Part of a small language model's weights: MLP 512 SwiGLU, 133M tokens.
Each number is 128 + 24 x the weight over the matrix's rms, rounded and kept within 0 to 255. Layers, rows and columns count from 0.

# layer 5 MLP gate, 512x192, rms 0.0799, rows 0-48, columns 0-63
[[132 134 120  97 119 119 137 107  90 117 117 127 150 115 106 131 136 136 141 165 120 152 162 106 113 110 144 139  95  92 105 138 120 113  85 140 125 116 138 148 160 125 155 162 127 161 146 134  91  85 124 186  77  97 124 161 137 126 144 146 137 160 131  93]
 [119 108  84 110 107  79 146 123 160 112 142 139 113 131 158 103 161  99 146 119 127 127 116  73  86 133  84 152 133 139 138  97 131 108 137 167 163 126 115 135 104 139 152 120 149 146 137 142  70 113 118 144  92 146 144 139 140  99  97 131 141 103 117 122]
 [121 147  94 149 139 106 147  78 104 146 130 135 147 121 143 145 114 118 122 179 101 114 115 146 169 176 158 121  99 134 148 110 129 130 153 108 101 159  92  80 183 157 152 177 138 142 146 146 133 135 164 130  90 101 116  93 106  68 113 110 147  92 105 136]
 [180 102  52 126 152 184 133 174 134 186 151 142 151  96  83 144 129 174 136 129  95 111 151  93 114 127 137 134 193  84 106  82 142 148 135 140 133 139 123 129  74 143 128 127 108 127 130 166 146 161 140 139 140 164 100 151 118 101 121 142 101 132 107  96]
 [126 135 115 142 119 127 124 152  96 111 125 157 139 148 162 121 175 164 108 105 116 153 132 135 117 111 133 144  89 141 137 149 149 117 138 150 152 185 106 113 165  88 120 125 142 127  93 134 101 128 109 134 113 128 146 109 129 103 100 139 154 137 127  96]
 [ 83 194 119 116 147 125 143 138 140 102 117 134 108 122 144 156 115  98 140 146 107 144  98 121 133 116 168 177 172 111 139 134 133 122 113 105  80 152 126 114 107 129 110 147 101 132 116 173 121 136 145 163 145 156 109 120 129 162 105 125 120 118 133 123]
 [144 147 121 129  81 135 116  99 132 168 122 132 133 126 118 141 138 140 122 117 125 124 156 128 145 145 134 116 117 143 143  98 127 128 125 110 168  99 115 158 111 103 129  80 137 116 101 153 136 149 154 160 134 144 116 161  99 126 105 125  98 115 129 156]
 [164 130 129 140 168 126 130 130 132 189 138 149 120 100 142  97 161 134 109 147 142 141 117 142 112 132 141 125 137  89 117  95 116 151  79 107 149  97 147  99 125  63 108 105 135 130 115 182 128 122  88  98 116 143 161 157 100  89 149 161 147 169 146 115]
 [151 144 166 163 143 143 147  82 121 150 156 137 116 166 107 129 148 131  69 150 137 102  96 107 124 163 112 107 109 104 101 135 129  91 130 113 105  97  82 100 100 151 118 153 131  76 121  94 112 161 182 116 117 169 144 148 116 122 115 162 104 139 128 110]
 [154 105 142 152 108 104 137 135 136 128 160 108 158  46 113 116 174 163 156 114 136  91 163 124 142 117 124 162 120 110 139 131 132 193 123 133  79 170 100 137 111  98 129 116 121 153 127 136 130 141 134 104 105 139  77 148 141 128 139 166 116 139 125 113]
 [ 76 115 126 132 121 118 124 114 107 124 114 101 109 117 126 129 127 161 181 136 121 117 146 132 146 117 113 116 132 155 131 130 135 102 186 124 145 168 166 112 133 125 121 146 137 119 135 168 129 156 162 116 143 138 109 111 163 128 100 129 100 122 117 104]
 [105 126 109 126 126 149 101 104 105 147  87 128 167  98 130 152 135  98 139 119 127 170 117 128 113 130 130 112 149 145  95 154 107 152  88 144 166 139 114  74 112 107  92 124 100 120 108 126 136 111 124  90 145 142 143 118 142 118 120 132 153 130 128 118]
 [122 109 151 149 194 122 152 124  99 127 134 129 112 180 124 167 116 128 129  93 121 135 110 110 136 127 122 126 147 110 148 138  97 140 131 110 154  86 125 166 160 113 102 135 132 141 137 140 142 133 102 127 110 114 148 122 147 136 119 118 129 159 162 103]
 [151 155 131 136 122 132 141 134 112  87 152  75  93 204 142  83 124 121 136 137 131 162 112 143 133 146  91 127 131 148 159 144 139 105 131 145 105 194 148 131 124 110 134  71 133  85 132 169 114 114  94 172 136 138 100 133  98 118 143 165 133 118 132 159]
 [133  98 137 129 134 106  98 139 120 120 138 135 117 162 121 164 146 160 167 126 110 134 139 142 119  88  83 129 156 149 157 102 163 144  98 111 102 108 123 107  86 112 128 101 169 155 144 135  84  74  77 101 113 141 118 128 109 115 121 110  74 128  88 109]
 [136 108 150 152 114 144 157 132 128 135 160 144 118 160 124 127 107  91 137 139 124 126 122 130 131 145 142 100 167 115 125 141 154 116 152 133 114 100  99 169 113 116 116 160 149 128 134 146  75 150 108 155  82 133 159 143  99 148 171 174 164 106 113 154]
 [ 85 103 136 128 101 121 152 108 133 127 156 110 142 177  99 147 129 105 157  83 143 155 105 183 107 175  83  79 119  80 142 100 178 121 136 100 156 102 131 129 108 136  95 128 147 100 124 118 113  76 123 143 151 172  98 154 113 149 121 107 157 112 130 121]
 [ 98 105 113 147 158 118 152 125 157 119 134 113 132 136 124 125 115  94 120 117 137 143 134 102 118 175 141 145 163 145  86 161 140 122 137 124 167  95 131 124 151 125  99  94 121  99 135 105 118 100 146 129  99 139 146 163  91 156 118 159 135  98 119  89]
 [144 137 159 103 163 132 174  94 135 144 126  96 124 154 126 115 174 110 144 113  78 105 110 141 128 137  92 105 104 127  73 159 129 182 141 101 140  99 133 132 114  76 164  96  82 101 124 106 155 131 141 127 129 127 147 117 124 119 102  83  99 171 104 161]
 [128 154 114 139 153 154 116  95 122 119 130 114 106  78 126  85 156 145 134 122 165 140  98 112 123 124 158 127  84 139 157 127 134 144 163 147 128  81 123 114 114  92 160 126  92 131 141 144 146  82 122 136 176 111 127 167 140 136 115 118 115 189 100 119]
 [149 128 103 124 117 200 111 127 156 105 157 115 137 154 126 139 135 151 143 139 134 120  98  70 182 171 156 143  89 108 122  83 111 134 136 112 188 139  98 143 135 132 106 133 141 116 147 143 138 136 158 112 133  99 120 162 165 164 161 128 118 103 152 138]
 [153 165 168  47 140 156 157 147 130 185 148 161 147 130 132 135 110 172 114 160 115 147 156 120  95 113 169 116  84 142 129 151 156 138 129 124 156 140 147 124 166 157 144 143 140 147 117 112 121 108 150 135  92 154 132 158 103 141  45 143 110  86 151 116]
 [123 114 141 136 117 105  87 154 147 155 147 153 140 126 107 129 133 180 135 106 127 151 112 157 133 111 139 128 122 142 136  85 108 160 107 102 129 174  85 135 140 149 168 162 141 131 160 158 133 144 121  92 105 165  85 132 122 125 116 128 131 161 116 129]
 [123 140 127 113 106  97 138 118 108 159 155 182 115 157 113 149 118 134 120  92 174 158 153 110 148 130 164 140 110 134 151 102 141 158 167 136 149 125 157 111 133 104 148 139 138 123 131 129 128 156 145 122 152 182 161 138 136 116 110 124 109 129 130 154]
 [111 125 139 126 127 137 111 189 176 137 115 120 148 125 163 171 135 152 124 139 116 122 147 111 124 175 116 100 134 139 108 151 138 141  94 145 121 126 111 119 143 120 138 136 157 100  89 110 105 121 146 150 121 142 107 103 110  88 102 116 125 117 100 103]
 [112 119 109  88 134 138 129 141 119 115 115 201 104 132 123 119 125 100 133 138 133  95 154 164 141 163 103 158 130 111 175 102 126 158 123 131 130 141  98  83 115  99 137 144 119 131  95 104 154 124 106 107 124  90 162 135 124 151  95 153  97  91 130 113]
 [148 102 147 103 111 103 144 159  99 123 121 144 116 114 122 157 120 155 155 155  95 129 146 113 118 106 115 120 121 127 120 118 139 120 139 152 126 143 148 127 143 151 131 165 169 157 124 145 126 114 121 144 157 152 131 114 125 149 149 135 157 139 135 102]
 [109  85 122 140 141 117 158 161 120 120  92 119 142 147 105 128 183  84 122 123 149 111 158 156 152 157  98 145 123  79 136 108 138 145 126 112 108 119 117 117 112 140 136 146 152 101 140 147 125 134 135 139 104 108 158 175 119 100 103 127 100 147 163 134]
 [100 128 143  96 171 102 123  88  82 140 103 126 128  93  76  91 130 160  68 182 128 175 111 163 134 145 130 111  93  83 100 131 143 114 123 126 108  78 125 150 118 120 130  85 120 127 106 129 149 149 122 116 103 124 132 129 129 136 142  95 159 106 137  86]
 [125 102 114 142 141 125 101 120 131 121 123 139 140 173 160 140 172 135 109 134 108 140 122 150 170 161 121 139  96 107 136 127 144 111 169  97 152 125 117 114 139 168 124 122 129 133  80 122 135 131 139 134 131 163 127 126 125 155 122 138 126 112 106 167]
 [139 101 127 114 121 143 101 106 110 137 140 149 113 165  79  72 142 127 100 191 123 121 146 134 136 116 130  82  92 147 117 108 143 123 165 152 139 158 108  88 132 117 104  92 121 131  94  93 140 119 113  81 123  92  93 150 108 107 127 130 110 152 120 134]
 [121 168 141 145 120 103 111 133 134 102  99 102  99 120 138 121 181 123 126 104 116 103 114 164 116 153  99 108 149 124 128 196 147 140 141 158 127 144 139 153  95 109 124  98 102 142 144 168 148 120 149 129  87 144 120 119 129 120 119  95 137 129 112 117]
 [ 77 127 149 114 122 155 131 127 152 132 128 161 145  90 131 142 172 133 202 101 135 141 128 188 151 149 160 105 124 131 110 129 137 105 121 150 137  99 112 120 116 149 110 140 129 118 139 128 121 146 111 148 126 143 108 136 177 146  93 165 124 150 159  74]
 [110 129  94 142  97 136 148 106  81 160 132 166 114  95  89 176 133 106 115 113 152 147 149 161 144 171 155 137 123 102 118 114 154 123 138 143 171 134 153 138  97 131 156 120 111 115 130 132 104 124 109 153 106 128 137 162 153 138 107 146 105 125  85 128]
 [129 134 122 118 138 122 133  83 106 122 155 103 149 104 126 123 157  88  65 125 102 143 121 137 113 122 133 122 113 120 110 135 115 158 104  94 108 138 121 120 111 114  70 120 142 107 106 151 105 121 154 130 107 158 139 121 103 162 171 154 109 130 109 121]
 [150 132 130 121 137 102 168 107  93 154 162 130 118 104 163 130 130 133 129 105 140 121 121 161 102 111 140 107 182 150 103 137  79 184 141 114 158 121 129 119 148 185 112 138 119 123 129 126  93 127 127 160 100 132 134 124 115 120 143 109 129 147 143 146]
 [133 140 116 169 159 156 102 116 116 143 147 122 164 170 104  46 139 144 142 157 124 184 115 123 135 122 150 208  90 120 128 133 174 164 129 115  50 116 146 150 146 129 132 119 115 100 115 143 158 141 176 190 158  51  92 137  95 124 109 118 178 200 111 149]
 [ 83 136 136 154 107 116 109 111  91 138 109 154 155 153 130 129 167 143 125 119  84 128 136 120 141 153 130 118 149  74 102  98 188 151 155 106 106 120 144 138 141 116 192 132 151 109 102 121 155 178 147 138  66  81 137  85 130 138 118 115  68 103  92 115]
 [143 134 119 116 100 131 119 165  87 181 190 140  90 123 107 127 136 139 107 122 108 122 103 136 132 144 107 119 131 144 135  64 114 154 144  87 152  75 144 192 149 127 152 171  91 128 152  85 127 100 139 149 123 179  87 158 102 151 112 109 141 132 103 111]
 [140 149 100  51 127 182 142 115  78 129 152  76 148 136 111  48 104 145 129  98  86 123 129 148 157 148 117 110 126 112 139 126 198 100 175 137 101 137 149 140 176 158 152 143 148 135 110  94 133 126 124 155 123  79 124 119 185 141 115  82 152 112 119 151]
 [144 115 125 106 112 114 174 111 144 164 152  70 189 163 133 120 128 107 113 148 102 151 121 139 201 146 123 129 134 126 151 124  70 135  87 113 156 150 136 169 178 136 150 146 172 115 162  97 108 183 123 117 110 113 116 153 123 130 141 135  79 118 136 146]
 [107 141 110 133 110 121  89  97 127 162 152 156 125 108 117 172 127 125 115 109 138 113 139 177 123  98 136 154 123 108 171 139 142 111 123 133 156 134 122 127 136 126 114 130 118  90 126 137 109 167 171 127 151 137 134 159 167 141 140  99 102 110 147 145]
 [134 157 134 138 130 138 144 100 106 108 101 136 121 149 117 165 135 133 111 117 124 124 153 136 144 115 117 105 121 115 174 106 150 141 120 106 123 120 107 143 143 143 188 129 110 159 161 119 144 115 106 151 130 106 127 131 115 103  88 122 116 158 100 152]
 [157 143 127  99 124 114 129  90 113 131 125 105  65 132 104 133 117  85 142 115 172  48 110 128 101 137  82 113 108 122 123  91 156 170 147 131 146 134 155 108 112 107 121 117 106 106 166 139 114 125 130 137 160 114 106 173 129 139 127 170 108 127 129 158]
 [211 118 161 131 141 113  85 111 127 141 106 144 161 130 137 116 142 120 162 113 140 130 162 131 103 134  77 128 153 135 166 113 105 149  91 124 107 119 146 141 126 125 144 186 113 125 113 120 116  69 109 143 105 136 143 107 127 153 138 149 141 115 145 135]
 [183 138  60 145 145 154 147 112  74 156 126 163 123 112 125 106 131  97 135 128  81 121 148 131 168 120 101 137 131  72  93 111 107 122 128 129 130 146  86 116 160 112 110 143 123 112 154 141 136 122 102 110  97  88 133 116  97  97 125 129 107 111 118 125]
 [169 120 137 115 134  91 159  95 134 138 143 157 165 163 115 144 150 146 161 141 115 151 124 120 127 119 163 107  93  89 138 114  80 134 128 142 148  99 128 169 129  95 123 116 137 104 134 134 153 122 145 133 124 131 109 125 122 134 126 115 146 139 114 173]
 [143 143 129 148  86 142 108  96 117 167 119 183 127 125 128 120 113 128 148 103 174 140 118 165 113 115 122 138 135 125 153 141 113  80 148 116  93 121 123 163 102 105 166 150  95 133 111 155 163  95 162 139 132 120 101 107 125  94 102 137 107 173 136 133]
 [101 152 138 147 140 127  94 124 140 148 132 150 111 116 113 147  95 137 138 158 154  78  98  95 135 115  86 160 101 122 156 120 101 117 115 146 131 107 122 148 135 156 166 147 100 151 114 106 115  91 150 147 145 157  88 171 128 112 101 160  97 119  90 118]]